Each number is 200 + 40 x the weight over its row's rms, rounded and kept within 0 to 999. Layers, rows and columns count from 0. The size before them is the row's rms in percent of the matrix's.

# down: layer 5 MLP down (transposed), 448x160, rms 0.0646, rows 35-89, columns 80-119
# gate: layer 5 MLP gate, 448x160, rms 0.105, rows 36-89, columns 80-119
# up: layer 5 MLP up, 448x160, rms 0.104, rows 36-89, columns 80-119
down35,101,169,285,188,189,161,194,223,198,168,159,224,266,236,147,252,275,200,199,269,183,161,236,160,213,272,216,181,199,226,215,250,261,213,247,262,187,191,193,159,169
gate36,100,167,220,158,238,175,240,165,261,246,255,247,188,221,224,233,142,175,168,180,269,207,260,203,154,235,208,211,201,157,271,248,131,199,285,236,174,229,136,173,192
up36,100,237,222,166,195,241,202,172,123,214,172,202,190,206,207,273,276,106,243,233,227,218,220,175,224,142,184,212,149,200,239,172,66,152,186,219,215,204,210,210,177
down36,102,251,241,168,247,187,272,194,226,136,211,222,172,124,194,267,161,152,152,231,228,235,244,159,182,247,108,242,162,250,211,160,213,170,208,159,132,175,163,136,215
gate37,095,174,251,166,231,194,138,184,207,144,199,150,186,184,164,213,210,243,181,199,178,197,215,184,273,227,227,202,194,254,210,119,175,204,180,170,159,168,252,175,221
up37,102,198,188,191,234,100,241,182,191,152,187,153,215,208,219,221,180,158,176,225,161,212,207,190,185,176,179,282,164,223,212,245,215,186,175,191,156,166,210,242,213
down37,093,187,170,214,171,254,162,223,244,308,261,207,190,169,206,211,275,179,163,263,246,204,185,191,139,177,263,193,254,168,130,149,220,237,160,186,214,166,228,123,230
gate38,099,200,203,163,193,155,138,229,133,220,229,201,252,186,227,156,239,196,229,181,287,195,177,246,175,252,242,192,217,200,190,188,209,145,143,108,172,163,216,213,203
up38,099,119,195,205,264,209,295,187,252,215,194,289,237,196,221,182,116,211,157,139,215,185,188,253,141,252,296,229,118,220,116,161,166,122,211,185,250,197,115,205,217
down38,104,189,220,229,199,239,240,182,157,267,199,205,222,162,223,171,236,145,188,274,226,144,184,157,222,232,185,93,166,276,173,129,187,154,197,196,196,176,120,82,221
gate39,092,257,276,175,230,220,213,214,169,191,213,172,152,145,178,200,133,265,110,228,143,216,222,190,137,188,166,257,224,339,167,204,135,222,229,162,220,178,246,173,224
up39,097,235,203,208,202,210,137,190,216,219,203,201,239,207,188,264,236,223,205,178,204,171,204,231,219,181,193,204,205,104,137,202,205,167,200,217,153,251,181,150,191
down39,095,187,205,204,203,258,219,233,130,227,223,211,207,280,171,211,212,234,197,249,219,245,238,193,270,208,224,220,228,143,335,185,193,168,206,228,177,180,229,195,198
gate40,101,195,186,153,147,175,282,167,187,102,219,205,157,243,234,204,278,157,222,193,199,237,161,131,188,234,255,193,216,198,200,245,153,298,271,207,174,185,222,150,157
up40,093,159,243,212,222,218,160,185,182,150,134,256,135,141,187,157,204,202,190,253,229,216,175,169,233,152,159,230,200,171,193,168,202,251,156,282,166,228,201,153,200
down40,096,199,122,322,218,247,218,212,190,161,149,223,189,183,145,161,138,201,106,171,144,236,156,230,156,197,218,216,190,188,206,159,210,120,227,165,273,262,169,171,222
gate41,102,155,159,149,67,252,197,210,240,190,239,203,223,184,230,209,205,175,191,119,241,212,199,234,249,235,204,214,128,182,174,192,189,197,166,216,142,189,226,241,162
up41,101,200,130,74,204,129,213,132,137,147,165,201,198,202,205,200,210,202,206,195,227,158,252,254,277,125,281,214,191,212,208,148,202,173,217,238,270,208,150,253,178
down41,100,237,232,237,276,222,284,212,227,230,132,176,147,213,181,164,239,203,160,108,166,174,141,201,255,243,178,200,209,120,210,201,195,252,171,240,243,249,190,166,222
gate42,095,211,188,177,178,224,166,157,119,154,177,169,224,126,165,145,263,142,196,163,205,192,240,273,215,256,213,215,209,129,196,220,216,203,198,220,199,158,250,135,199
up42,098,231,194,149,256,153,152,200,247,200,171,217,236,95,230,198,123,187,220,182,128,157,155,126,252,269,84,247,223,220,168,180,172,171,133,227,175,211,149,234,204
down42,098,150,168,188,164,253,272,160,170,120,196,198,172,131,189,213,169,173,135,149,156,69,161,213,203,213,184,185,212,236,145,176,269,206,176,192,210,204,202,165,180
gate43,106,113,219,138,191,232,192,124,118,197,191,226,157,259,167,244,218,193,222,174,144,152,239,258,194,252,210,211,171,204,224,195,201,230,205,240,241,168,235,206,238
up43,098,126,225,204,195,208,214,146,183,182,125,205,177,283,199,252,240,281,155,239,201,184,188,193,148,144,208,191,203,205,209,178,177,133,218,201,262,107,304,185,217
down43,100,228,279,211,179,187,224,198,109,225,89,135,199,203,190,142,204,173,185,247,200,224,197,187,240,185,170,264,271,236,194,183,185,170,257,241,203,145,209,189,195
gate44,101,152,242,212,168,189,152,205,304,204,138,167,260,208,201,219,246,169,193,165,208,245,182,259,230,226,236,222,281,162,231,149,177,169,181,171,202,218,186,203,223
up44,100,203,194,175,160,156,198,290,140,174,212,261,231,167,219,169,225,239,204,206,133,183,201,272,201,159,255,184,232,236,201,191,243,165,172,160,166,204,229,228,234
down44,099,163,194,201,222,163,190,184,238,226,197,216,189,222,155,199,287,202,191,246,256,161,222,187,244,162,135,253,171,166,238,192,223,204,254,224,131,168,209,219,178
gate45,106,239,268,255,142,160,193,238,181,189,243,207,246,237,229,215,192,207,221,189,203,188,195,175,192,224,265,281,199,260,163,214,265,242,177,189,244,189,262,195,150
up45,106,164,211,240,257,206,216,212,293,264,197,235,197,147,225,180,211,145,179,152,185,192,178,146,171,151,162,268,208,211,198,171,235,162,157,145,163,247,184,240,205
down45,104,104,213,311,215,205,207,135,210,243,118,264,188,165,207,145,254,176,119,165,209,191,211,229,194,106,146,184,244,224,222,192,223,175,191,146,100,224,193,272,227
gate46,105,187,169,226,228,246,190,178,221,222,228,218,148,193,239,215,208,203,185,172,189,261,209,142,188,273,93,294,91,184,174,185,226,210,250,270,71,219,186,167,161
up46,097,205,193,119,211,231,199,202,254,203,154,269,203,257,212,231,273,159,248,266,236,200,145,196,215,147,188,209,200,209,180,213,222,231,157,163,229,222,204,257,87
down46,098,146,244,168,188,255,170,157,142,154,225,108,200,124,247,244,226,200,179,157,241,208,195,226,198,221,219,189,221,238,145,255,251,234,139,224,253,180,201,217,180
gate47,103,161,224,129,208,236,280,163,161,182,223,118,284,160,217,231,218,153,205,189,231,174,219,231,205,215,305,138,219,124,134,224,186,132,242,219,189,184,155,159,193
up47,104,187,202,143,223,226,197,177,240,255,140,198,187,191,187,219,179,193,166,207,259,221,123,208,206,207,177,150,152,130,154,266,210,133,132,177,129,220,129,234,160
down47,106,206,193,182,237,258,182,209,203,207,175,201,256,189,186,241,155,219,164,249,270,200,200,175,259,187,185,167,261,256,165,190,101,160,221,199,190,237,140,210,199
gate48,097,178,219,156,167,173,217,238,205,202,171,231,203,274,234,177,127,264,152,255,242,176,221,178,192,201,219,204,248,212,166,228,184,197,168,260,130,248,203,194,204
up48,100,104,147,295,159,159,156,170,191,148,187,170,227,148,177,132,195,240,192,164,234,274,144,135,235,203,208,248,211,184,278,206,218,178,189,211,241,201,131,204,149
down48,099,167,248,208,219,163,214,260,181,212,172,247,207,241,192,226,200,239,165,183,222,238,159,211,193,222,151,269,243,174,172,145,196,166,100,141,182,259,164,173,190
gate49,105,203,193,186,194,191,201,201,187,175,254,177,214,232,121,228,164,178,180,214,171,158,167,151,155,177,220,233,207,213,191,239,168,286,246,189,131,245,274,184,208
up49,104,175,206,206,244,240,182,171,149,223,219,284,264,160,200,174,234,165,182,203,183,254,139,282,217,216,143,181,207,187,336,217,153,189,154,126,138,228,213,319,207
down49,102,216,209,215,243,157,232,239,199,234,183,242,184,193,206,274,241,196,238,178,191,199,175,228,174,182,164,203,268,162,258,272,219,149,133,194,159,182,219,246,193
gate50,096,133,251,162,251,178,197,233,266,229,207,201,268,153,257,219,218,226,223,204,190,177,202,189,185,239,244,220,188,236,180,153,183,187,210,222,220,138,189,196,203
up50,100,222,164,140,214,135,176,217,250,176,219,139,221,158,143,179,162,170,180,125,221,237,272,180,186,206,155,92,231,220,173,143,192,145,198,228,173,174,217,163,258
down50,102,159,212,196,224,210,163,182,219,162,259,248,184,213,190,226,206,251,212,213,193,186,253,225,186,117,237,222,196,209,222,211,196,268,233,201,133,162,295,194,289
gate51,097,215,184,200,250,234,137,95,165,185,298,176,230,150,196,256,238,172,234,209,214,217,197,147,161,240,197,177,176,272,174,232,192,266,235,216,143,152,223,176,295
up51,095,219,186,212,163,235,188,195,185,197,250,212,241,177,229,145,176,159,204,130,191,77,201,221,259,215,159,189,223,235,250,191,122,149,176,150,257,172,224,225,203
down51,092,228,240,157,193,228,214,187,168,127,217,199,242,179,155,214,182,180,150,165,83,244,112,195,233,237,163,196,204,211,250,185,189,219,228,185,243,314,209,260,271
gate52,108,195,128,220,206,222,209,221,189,156,218,228,231,178,232,170,176,269,195,198,176,294,166,236,216,165,236,244,279,289,241,236,210,144,191,229,171,170,193,181,171
up52,101,186,204,203,125,174,221,168,176,210,240,145,263,137,204,169,208,214,254,136,193,278,164,179,185,209,173,216,321,142,220,190,212,205,308,185,147,140,234,187,230
down52,100,211,151,217,227,143,206,126,214,186,110,233,231,213,141,223,168,203,182,180,137,229,299,189,240,186,184,221,187,159,132,176,183,120,198,131,222,249,177,246,141
gate53,095,147,215,152,209,192,190,182,195,192,213,118,205,180,178,176,227,205,212,183,137,170,152,264,194,165,256,251,195,185,260,154,197,150,179,177,243,181,193,194,168
up53,095,229,213,179,130,135,237,227,258,222,158,188,200,162,123,220,268,192,141,162,233,157,212,196,187,174,213,244,160,167,222,243,158,258,157,203,134,247,190,179,241
down53,095,203,295,203,164,237,175,209,162,87,177,152,220,210,159,170,215,150,225,182,171,234,281,173,201,205,159,225,162,221,224,247,174,206,175,187,147,157,176,221,235
gate54,100,218,227,203,250,285,236,244,244,146,255,196,166,242,233,244,265,151,236,223,220,225,212,237,289,216,223,158,204,260,158,221,236,274,207,148,184,165,207,229,230
up54,097,159,157,188,239,187,155,276,233,225,114,192,170,253,232,185,203,303,146,197,204,191,236,180,214,225,178,231,231,237,200,120,204,241,292,169,180,113,210,180,179
down54,096,269,183,208,278,227,225,103,232,203,184,200,117,202,212,182,215,237,247,191,206,169,144,210,183,208,165,204,236,195,280,220,209,246,236,174,201,188,199,197,228
gate55,092,139,198,199,165,235,177,143,95,194,270,182,192,132,147,140,187,180,209,188,168,186,225,194,241,287,209,160,110,277,180,132,219,219,172,234,281,175,194,151,219
up55,094,254,238,223,226,186,211,130,184,154,219,182,232,223,187,235,208,179,283,197,211,205,215,153,225,186,176,222,278,200,156,118,176,189,189,227,222,173,207,243,202
down55,095,195,134,229,169,244,261,168,168,191,193,196,142,169,205,219,178,259,160,203,240,136,176,201,237,217,153,194,185,264,208,199,266,171,196,232,128,208,257,217,232
gate56,098,237,234,206,214,179,160,177,219,203,207,245,177,127,255,244,140,224,109,171,184,206,141,216,226,207,100,119,236,218,136,209,192,224,230,258,188,176,207,194,195
up56,103,196,132,162,204,229,237,218,189,213,204,143,166,192,146,197,203,176,194,209,127,268,169,264,231,148,183,210,210,202,186,241,252,207,84,136,182,197,212,174,252
down56,104,203,126,156,223,216,203,247,160,201,158,157,165,179,186,239,211,193,221,118,170,164,230,232,188,260,131,181,194,134,231,141,173,191,176,202,228,217,140,200,195
gate57,101,185,170,213,199,232,157,169,206,149,196,166,311,244,180,143,172,191,172,106,208,234,261,173,170,224,233,206,92,251,199,267,226,236,136,225,197,145,195,178,186
up57,102,241,196,229,203,251,193,214,208,128,286,145,155,178,166,164,198,269,237,193,225,206,227,218,241,215,222,245,201,218,213,227,173,257,246,168,192,178,269,280,233
down57,099,220,212,151,158,201,242,192,181,117,205,222,202,174,205,218,153,190,308,177,224,190,166,216,289,244,202,221,202,152,210,187,167,213,199,172,216,186,230,193,212
gate58,096,270,212,192,177,168,178,218,198,170,231,247,222,190,138,145,166,199,149,210,175,200,203,161,188,188,201,183,134,209,242,135,163,209,259,222,237,232,223,223,230
up58,099,191,227,167,269,202,194,188,215,228,190,278,200,262,235,161,140,211,191,274,199,227,227,194,236,139,205,234,134,143,201,172,246,253,196,216,224,180,268,209,172
down58,096,171,185,319,168,273,242,238,258,220,188,225,260,164,213,143,245,218,188,249,149,196,207,162,237,281,170,180,223,164,179,270,222,210,180,179,181,243,147,185,226
gate59,102,196,152,212,194,198,177,236,243,232,190,252,198,187,189,175,211,150,147,134,244,204,185,239,191,217,185,246,206,218,218,226,190,178,223,188,204,187,235,103,180
up59,099,220,184,224,185,221,216,223,200,245,230,244,202,214,256,246,227,199,237,192,184,211,200,263,141,187,132,262,258,170,212,240,262,195,202,265,204,204,256,168,179
down59,099,229,213,193,171,200,184,285,218,211,227,254,255,207,197,137,156,199,238,223,175,199,216,202,103,152,276,255,184,186,251,162,174,232,236,163,215,183,225,178,216
gate60,100,258,242,154,240,109,254,176,235,173,252,164,234,187,229,220,196,225,150,124,237,199,228,221,220,268,233,184,202,256,247,188,202,241,226,254,247,198,180,237,192
up60,102,221,207,253,213,273,192,201,179,140,232,241,153,241,149,212,168,190,172,222,149,253,233,233,239,116,214,219,189,217,236,314,206,156,221,178,203,240,216,146,215
down60,099,202,204,184,214,204,219,188,166,261,228,144,155,192,227,150,175,173,188,189,206,201,203,171,175,199,174,175,229,262,194,221,271,181,230,241,181,199,218,192,257
gate61,099,221,168,210,211,204,187,157,266,208,224,192,214,196,209,209,208,165,102,112,114,228,156,215,217,114,97,142,208,213,227,253,144,176,110,178,177,169,186,148,155
up61,106,224,185,135,221,170,217,251,183,262,253,222,203,252,167,158,219,179,200,154,90,180,189,190,166,145,243,177,201,117,293,211,216,220,199,238,150,220,202,200,197
down61,103,237,195,228,191,214,226,172,242,129,171,263,218,248,132,252,156,243,158,204,219,219,158,242,232,209,216,203,174,235,220,232,162,216,190,201,254,150,202,120,246
gate62,101,277,151,261,174,206,238,194,212,227,206,171,286,190,120,185,257,233,269,201,209,195,179,256,236,191,201,243,258,165,173,176,220,161,190,211,135,251,206,173,208
up62,103,179,219,206,289,122,160,207,209,170,290,211,185,178,262,200,249,198,206,191,228,221,257,146,195,208,127,120,123,256,200,223,200,233,133,183,196,216,214,176,221
down62,101,139,183,210,183,208,176,144,193,209,289,189,193,237,238,187,147,265,204,173,260,206,127,204,218,209,296,179,228,193,184,289,241,199,165,127,187,163,223,102,150
gate63,095,191,149,141,215,196,263,236,218,242,178,260,194,183,230,181,199,181,179,190,192,213,203,185,248,115,229,192,176,235,187,154,299,208,198,94,186,247,134,168,161
up63,099,191,193,200,229,259,144,233,187,122,142,189,224,141,219,188,171,173,242,204,223,312,204,219,250,133,222,235,173,218,208,279,210,211,221,250,205,247,218,247,218
down63,097,88,215,185,135,157,217,174,205,232,194,258,114,219,215,142,203,154,172,173,214,175,192,219,236,147,187,199,227,213,218,143,234,260,163,189,238,188,145,268,199
gate64,106,184,147,192,268,216,195,213,263,230,170,224,249,211,207,218,195,199,189,204,140,215,184,204,218,196,177,154,193,164,163,207,173,177,244,238,207,182,135,208,175
up64,105,168,197,168,205,246,200,242,199,259,244,225,226,170,211,184,230,223,226,192,180,141,264,205,211,153,183,221,206,261,216,224,151,215,234,239,280,153,186,208,161
down64,101,201,211,256,167,205,207,208,259,258,226,257,161,190,207,121,201,266,164,269,243,196,247,178,148,198,200,170,177,260,215,112,166,139,279,242,204,164,193,155,121
gate65,104,174,206,172,217,163,239,192,276,280,215,205,191,198,199,226,194,289,210,152,166,131,207,205,182,131,207,133,149,257,229,236,170,224,237,222,243,189,253,173,286
up65,100,147,209,239,208,223,214,194,182,134,165,204,216,191,146,321,225,148,240,189,204,144,211,215,202,212,184,199,194,154,180,128,171,196,187,254,218,135,203,201,196
down65,101,233,209,219,173,256,245,257,262,234,175,212,202,215,130,244,178,231,188,248,253,140,232,213,265,231,290,107,207,253,213,243,162,263,307,170,210,237,167,180,274
gate66,101,163,242,284,200,116,216,207,255,265,245,241,189,226,206,205,226,196,179,150,213,218,252,183,206,258,156,252,245,208,268,142,200,188,256,219,176,186,189,148,216
up66,099,211,193,239,276,174,232,222,185,246,202,220,175,180,298,218,113,174,227,244,224,165,178,189,215,276,264,195,151,260,141,176,200,164,196,267,218,218,253,244,194
down66,100,196,218,123,161,165,177,213,172,211,194,165,202,231,216,261,257,262,139,212,223,265,299,186,143,238,247,274,157,130,178,220,132,176,243,140,228,219,263,189,236
gate67,102,183,242,236,270,146,233,213,280,189,189,145,213,212,199,271,221,188,148,192,109,183,213,154,230,189,241,143,160,241,229,200,208,217,200,155,216,229,241,288,177
up67,104,206,204,220,192,165,181,215,169,229,179,204,188,195,206,193,187,112,236,225,240,191,260,289,229,159,261,238,288,259,172,154,201,226,158,188,147,160,274,226,262
down67,099,137,179,154,133,195,197,189,208,143,195,273,205,208,301,152,195,182,205,169,286,197,110,174,249,148,213,275,155,171,180,167,206,132,207,230,239,149,280,136,183
gate68,095,196,224,241,208,224,217,252,207,162,219,184,155,183,172,174,204,267,162,216,222,154,191,147,222,257,244,98,189,204,181,257,216,188,237,129,183,150,222,207,157
up68,096,146,230,193,217,228,178,182,181,179,144,206,210,189,187,208,168,258,178,243,220,190,140,156,110,169,237,220,150,174,166,229,223,226,178,200,187,190,274,169,191
down68,099,205,259,252,219,240,227,211,140,202,147,188,194,142,189,227,212,188,189,238,245,189,159,128,236,209,262,132,220,174,196,224,211,162,204,206,176,231,182,197,121
gate69,108,226,133,148,222,203,219,235,188,253,214,138,230,204,166,240,169,229,179,132,226,152,221,195,151,106,180,193,236,263,207,166,175,229,153,201,174,172,201,168,211
up69,102,258,120,163,173,177,215,206,206,255,196,187,176,203,253,210,203,131,192,154,287,189,231,200,132,180,246,268,144,288,237,213,181,186,150,102,174,196,109,187,192
down69,101,236,278,198,206,171,190,218,230,214,141,209,172,246,254,165,172,222,255,210,221,176,198,183,186,255,144,119,209,139,152,207,203,153,192,173,156,227,171,198,224
gate70,100,246,278,165,225,225,223,90,127,230,221,194,219,265,185,174,210,214,229,198,207,152,159,212,255,238,200,190,255,255,165,172,218,265,168,173,182,178,165,242,196
up70,100,228,158,196,238,221,200,203,221,178,176,171,205,181,200,183,163,194,244,202,185,205,223,175,225,193,227,213,236,260,252,244,151,179,207,278,134,243,239,227,205
down70,105,216,185,181,264,270,219,225,155,235,268,190,189,241,172,247,251,122,142,207,214,173,183,223,199,243,150,189,153,209,201,156,222,153,222,107,192,146,192,137,204
gate71,103,154,176,268,141,258,257,187,139,240,220,142,194,197,158,153,258,170,293,185,153,255,184,169,194,112,197,199,164,168,106,216,262,246,179,238,156,187,216,211,240
up71,103,227,236,232,208,174,163,155,228,169,227,186,199,131,216,179,212,185,170,252,209,187,162,195,218,239,200,257,197,199,173,208,195,249,207,216,187,120,182,160,138
down71,102,165,178,124,170,210,206,226,162,189,194,236,201,145,175,181,251,69,245,127,264,204,222,206,126,224,174,191,215,111,161,116,168,170,179,185,203,145,255,194,193
gate72,103,201,232,187,274,268,262,172,209,180,148,137,233,210,143,141,210,179,245,180,280,195,177,236,180,181,257,260,230,211,221,209,219,180,154,182,172,284,206,156,233
up72,101,187,215,179,217,192,209,167,190,234,232,182,290,138,230,179,199,205,184,208,216,270,196,183,212,240,166,196,188,159,176,171,156,202,187,224,164,247,215,210,166
down72,100,189,159,202,219,230,167,216,188,155,157,228,191,159,206,210,217,210,201,203,164,178,183,113,176,210,277,204,175,132,203,186,299,275,146,224,237,241,248,251,190
gate73,112,255,127,179,187,257,203,198,260,208,229,164,223,210,193,198,172,284,192,130,183,168,245,156,118,209,175,246,167,190,178,175,146,248,180,186,234,204,252,255,127
up73,103,194,193,251,218,160,169,254,259,182,170,173,210,162,207,213,182,197,206,211,161,214,253,301,282,258,223,199,186,170,239,283,210,189,220,223,191,172,221,220,195
down73,106,174,216,128,225,213,152,171,234,203,172,126,193,201,234,248,253,147,177,181,227,194,176,155,166,287,184,226,225,235,128,185,248,249,186,226,206,240,188,198,178
gate74,100,160,144,176,221,177,175,301,232,205,196,93,276,289,184,246,226,221,150,166,248,149,216,169,168,186,188,221,182,241,224,203,181,258,232,132,162,199,212,154,230
up74,102,124,177,176,210,181,227,208,223,142,193,128,166,173,163,134,277,199,198,267,210,166,198,150,209,184,177,224,168,157,172,302,177,259,239,185,277,143,253,256,182
down74,102,195,134,128,164,232,206,244,209,177,153,200,144,199,143,170,227,191,195,260,99,181,214,152,227,137,211,149,149,194,163,154,174,174,179,197,242,154,191,184,233
gate75,099,231,164,192,132,191,238,223,261,216,158,192,278,159,230,154,150,160,173,100,248,213,166,201,232,143,187,171,184,189,123,245,225,241,160,222,198,238,185,172,156
up75,099,273,233,249,170,273,196,157,140,231,194,232,186,220,218,211,217,205,237,274,150,216,140,212,211,157,221,155,189,182,216,172,154,250,173,144,230,178,203,232,206
down75,098,232,179,135,158,224,244,191,201,120,152,147,197,187,230,165,227,259,117,204,231,229,199,133,276,202,264,222,197,201,156,117,216,191,215,172,237,186,223,145,158
gate76,101,198,167,284,295,209,194,153,183,159,141,232,255,204,170,255,175,243,250,270,175,207,97,259,145,269,232,228,206,185,113,268,150,238,153,158,214,216,232,182,176
up76,096,182,222,173,217,259,274,172,209,198,233,253,235,194,164,216,199,203,199,229,206,246,190,136,171,169,102,144,147,228,249,169,207,204,169,203,240,209,239,203,278
down76,096,245,117,278,233,157,276,179,226,235,231,220,204,272,208,248,213,165,175,207,142,191,163,199,242,200,208,240,155,204,199,264,166,198,185,169,222,236,128,142,225
gate77,099,199,191,251,259,198,211,188,185,215,232,193,159,181,260,196,251,155,128,172,225,154,221,166,183,237,247,215,239,168,224,197,176,194,180,216,232,185,243,186,198
up77,103,208,143,143,185,172,250,236,176,138,232,226,183,219,137,144,194,244,190,170,120,234,229,185,192,213,132,254,280,191,229,247,153,194,199,200,295,178,274,198,206
down77,100,204,127,213,226,135,219,214,194,191,247,197,151,284,151,122,250,226,193,216,197,228,189,138,149,170,175,235,237,201,190,220,294,284,235,178,165,231,188,206,211
gate78,102,188,244,170,231,303,162,215,234,131,207,129,155,185,212,156,246,159,227,222,212,229,246,195,233,175,164,191,153,240,249,259,203,187,195,178,197,151,252,177,284
up78,106,240,176,245,209,163,176,230,258,151,228,205,180,140,275,234,201,233,196,173,200,203,241,209,185,281,213,227,194,213,231,235,213,106,180,168,171,125,166,186,130
down78,101,228,244,288,214,253,260,215,220,115,234,208,141,185,175,194,182,191,207,196,318,162,184,204,260,225,250,203,191,177,206,203,197,182,228,161,160,141,195,172,175
gate79,100,221,182,209,160,150,234,164,186,240,193,233,161,212,153,245,255,196,248,186,205,188,124,178,203,219,183,212,203,226,203,166,231,182,236,193,208,154,186,169,242
up79,101,190,136,128,257,249,307,199,227,154,138,132,165,184,168,191,267,239,161,124,203,255,182,182,163,213,154,211,212,168,135,274,224,182,133,198,250,242,227,177,202
down79,100,232,190,248,196,177,215,147,201,257,165,211,228,200,194,166,171,177,236,211,193,208,222,216,137,211,282,251,236,196,156,174,162,163,213,240,215,117,121,208,230
gate80,096,198,187,192,205,176,168,222,196,182,187,166,203,202,205,240,225,190,215,219,198,254,190,193,161,192,188,240,250,252,241,300,246,230,216,226,194,231,236,200,245
up80,100,195,260,231,236,243,177,165,188,180,253,176,203,252,238,260,260,221,139,191,193,192,228,158,178,200,219,155,167,220,126,183,171,132,178,259,141,186,209,184,202
down80,099,203,183,218,182,180,245,165,186,265,225,219,197,258,187,145,191,232,192,209,233,194,203,212,124,225,190,194,177,218,183,231,240,157,172,220,212,209,136,211,203
gate81,096,139,172,166,231,267,94,114,242,212,227,144,214,190,198,214,251,153,147,173,189,280,254,194,247,276,181,199,240,231,154,240,127,188,213,172,219,204,187,232,185
up81,096,203,209,263,149,140,148,199,208,266,216,233,149,198,169,140,215,178,151,272,244,123,170,178,135,184,274,207,204,188,186,217,155,230,204,208,260,217,219,177,191
down81,097,245,252,191,229,210,184,202,119,206,222,315,244,231,157,240,186,196,197,181,161,230,216,195,218,223,197,175,163,259,206,224,221,216,119,186,195,249,206,149,264
gate82,095,198,155,171,242,223,159,146,233,139,173,179,199,314,236,176,186,222,213,212,213,278,210,138,218,173,138,223,220,222,220,179,234,186,193,197,208,266,312,206,159
up82,100,177,200,196,200,230,179,224,173,184,187,188,203,169,153,129,219,141,224,217,261,196,164,200,130,294,228,205,165,165,232,168,235,262,243,165,214,189,167,234,245
down82,100,196,132,168,190,216,178,247,239,119,216,223,286,249,194,169,212,185,179,214,227,225,288,209,176,220,204,174,131,119,248,241,208,215,202,197,165,180,218,182,215
gate83,097,145,151,155,335,154,194,235,201,220,163,241,195,185,141,232,238,233,194,267,213,245,171,146,137,191,176,233,150,192,231,145,222,139,157,203,232,155,236,172,120
up83,094,158,255,235,155,208,172,194,176,174,157,204,227,170,197,238,240,200,177,174,199,240,223,264,208,238,227,158,223,66,139,238,199,177,168,190,218,197,204,126,222
down83,096,147,213,265,224,188,351,182,170,196,224,145,203,192,188,193,217,181,217,231,164,303,160,243,173,214,186,150,194,220,251,203,215,173,168,225,255,191,149,219,197
gate84,095,230,208,174,219,180,241,134,138,213,220,181,200,236,193,180,196,181,227,192,224,182,170,241,204,145,170,184,185,225,191,115,235,192,187,205,170,191,249,122,254
up84,095,154,209,164,131,205,228,211,99,178,200,224,160,165,214,153,140,198,184,196,218,138,152,154,191,210,255,165,113,206,240,174,162,184,144,228,203,198,194,172,185
down84,092,154,256,132,197,215,182,226,170,145,187,156,170,236,176,221,218,175,136,128,185,175,269,227,145,195,166,182,266,229,162,236,264,199,177,190,217,281,227,241,202
gate85,106,216,221,207,201,189,221,260,160,190,256,234,228,173,206,255,178,204,190,163,226,204,156,159,223,201,206,192,114,249,186,238,187,158,179,185,164,191,297,238,184
up85,103,209,225,238,112,225,171,193,233,198,202,193,251,239,130,203,141,248,185,247,197,236,192,209,168,121,210,166,175,180,263,178,156,300,273,253,270,216,234,238,165
down85,103,198,140,255,203,164,179,215,185,169,152,238,235,190,225,184,111,204,283,216,231,190,202,244,255,231,164,132,189,177,240,220,151,267,217,234,138,262,216,198,186
gate86,101,194,239,163,190,202,224,205,179,166,170,109,229,238,174,193,223,236,271,182,181,219,206,211,226,211,161,239,183,166,160,162,138,177,130,288,180,130,191,236,188
up86,107,248,115,164,255,231,212,209,266,250,220,152,132,220,224,162,178,184,230,245,175,235,180,223,162,242,152,236,163,188,182,198,238,231,158,207,192,233,254,262,172
down86,107,155,183,149,187,243,163,210,170,134,194,214,141,216,77,190,187,220,188,238,116,207,265,129,185,229,251,273,188,179,213,254,188,170,239,189,195,227,176,159,238
gate87,094,262,247,184,320,204,233,314,239,210,210,213,200,202,189,247,188,206,131,244,179,217,239,160,203,184,196,170,119,218,149,216,158,186,221,185,170,215,175,214,241
up87,097,193,177,165,167,177,199,210,191,148,114,203,269,216,251,219,144,250,257,188,164,236,289,163,182,259,223,183,268,134,199,182,210,224,189,238,255,278,241,248,187
down87,101,174,116,175,196,257,246,190,203,198,220,254,121,166,90,223,262,155,219,233,248,174,113,202,235,173,264,213,181,248,220,230,178,158,194,181,220,208,203,186,167
gate88,096,184,218,96,219,238,286,170,169,226,214,226,158,186,243,194,209,171,209,191,229,287,210,265,214,172,199,171,153,215,161,209,152,220,171,217,241,184,97,185,202
up88,095,170,241,223,223,233,233,143,256,169,215,259,190,194,203,200,197,141,199,190,265,163,119,238,233,212,144,192,187,234,196,171,189,221,195,312,167,154,241,132,211
down88,096,206,130,208,176,165,155,187,207,173,141,220,243,139,171,213,255,196,279,145,155,243,242,174,134,216,252,233,277,159,168,228,236,215,191,158,166,249,176,198,202
gate89,104,160,261,208,169,219,235,166,106,73,190,227,173,166,219,172,244,239,236,173,159,216,155,198,130,213,188,131,208,158,146,222,181,181,226,160,198,189,230,201,253
up89,101,165,189,257,209,178,219,193,220,331,216,194,258,139,191,131,224,140,178,259,272,202,200,210,204,255,138,204,188,298,232,197,223,229,146,223,132,232,147,171,172
down89,103,170,243,232,209,250,226,212,242,226,218,219,270,272,207,174,167,194,137,206,161,213,173,218,175,329,228,154,177,261,227,202,194,203,201,237,220,196,191,153,159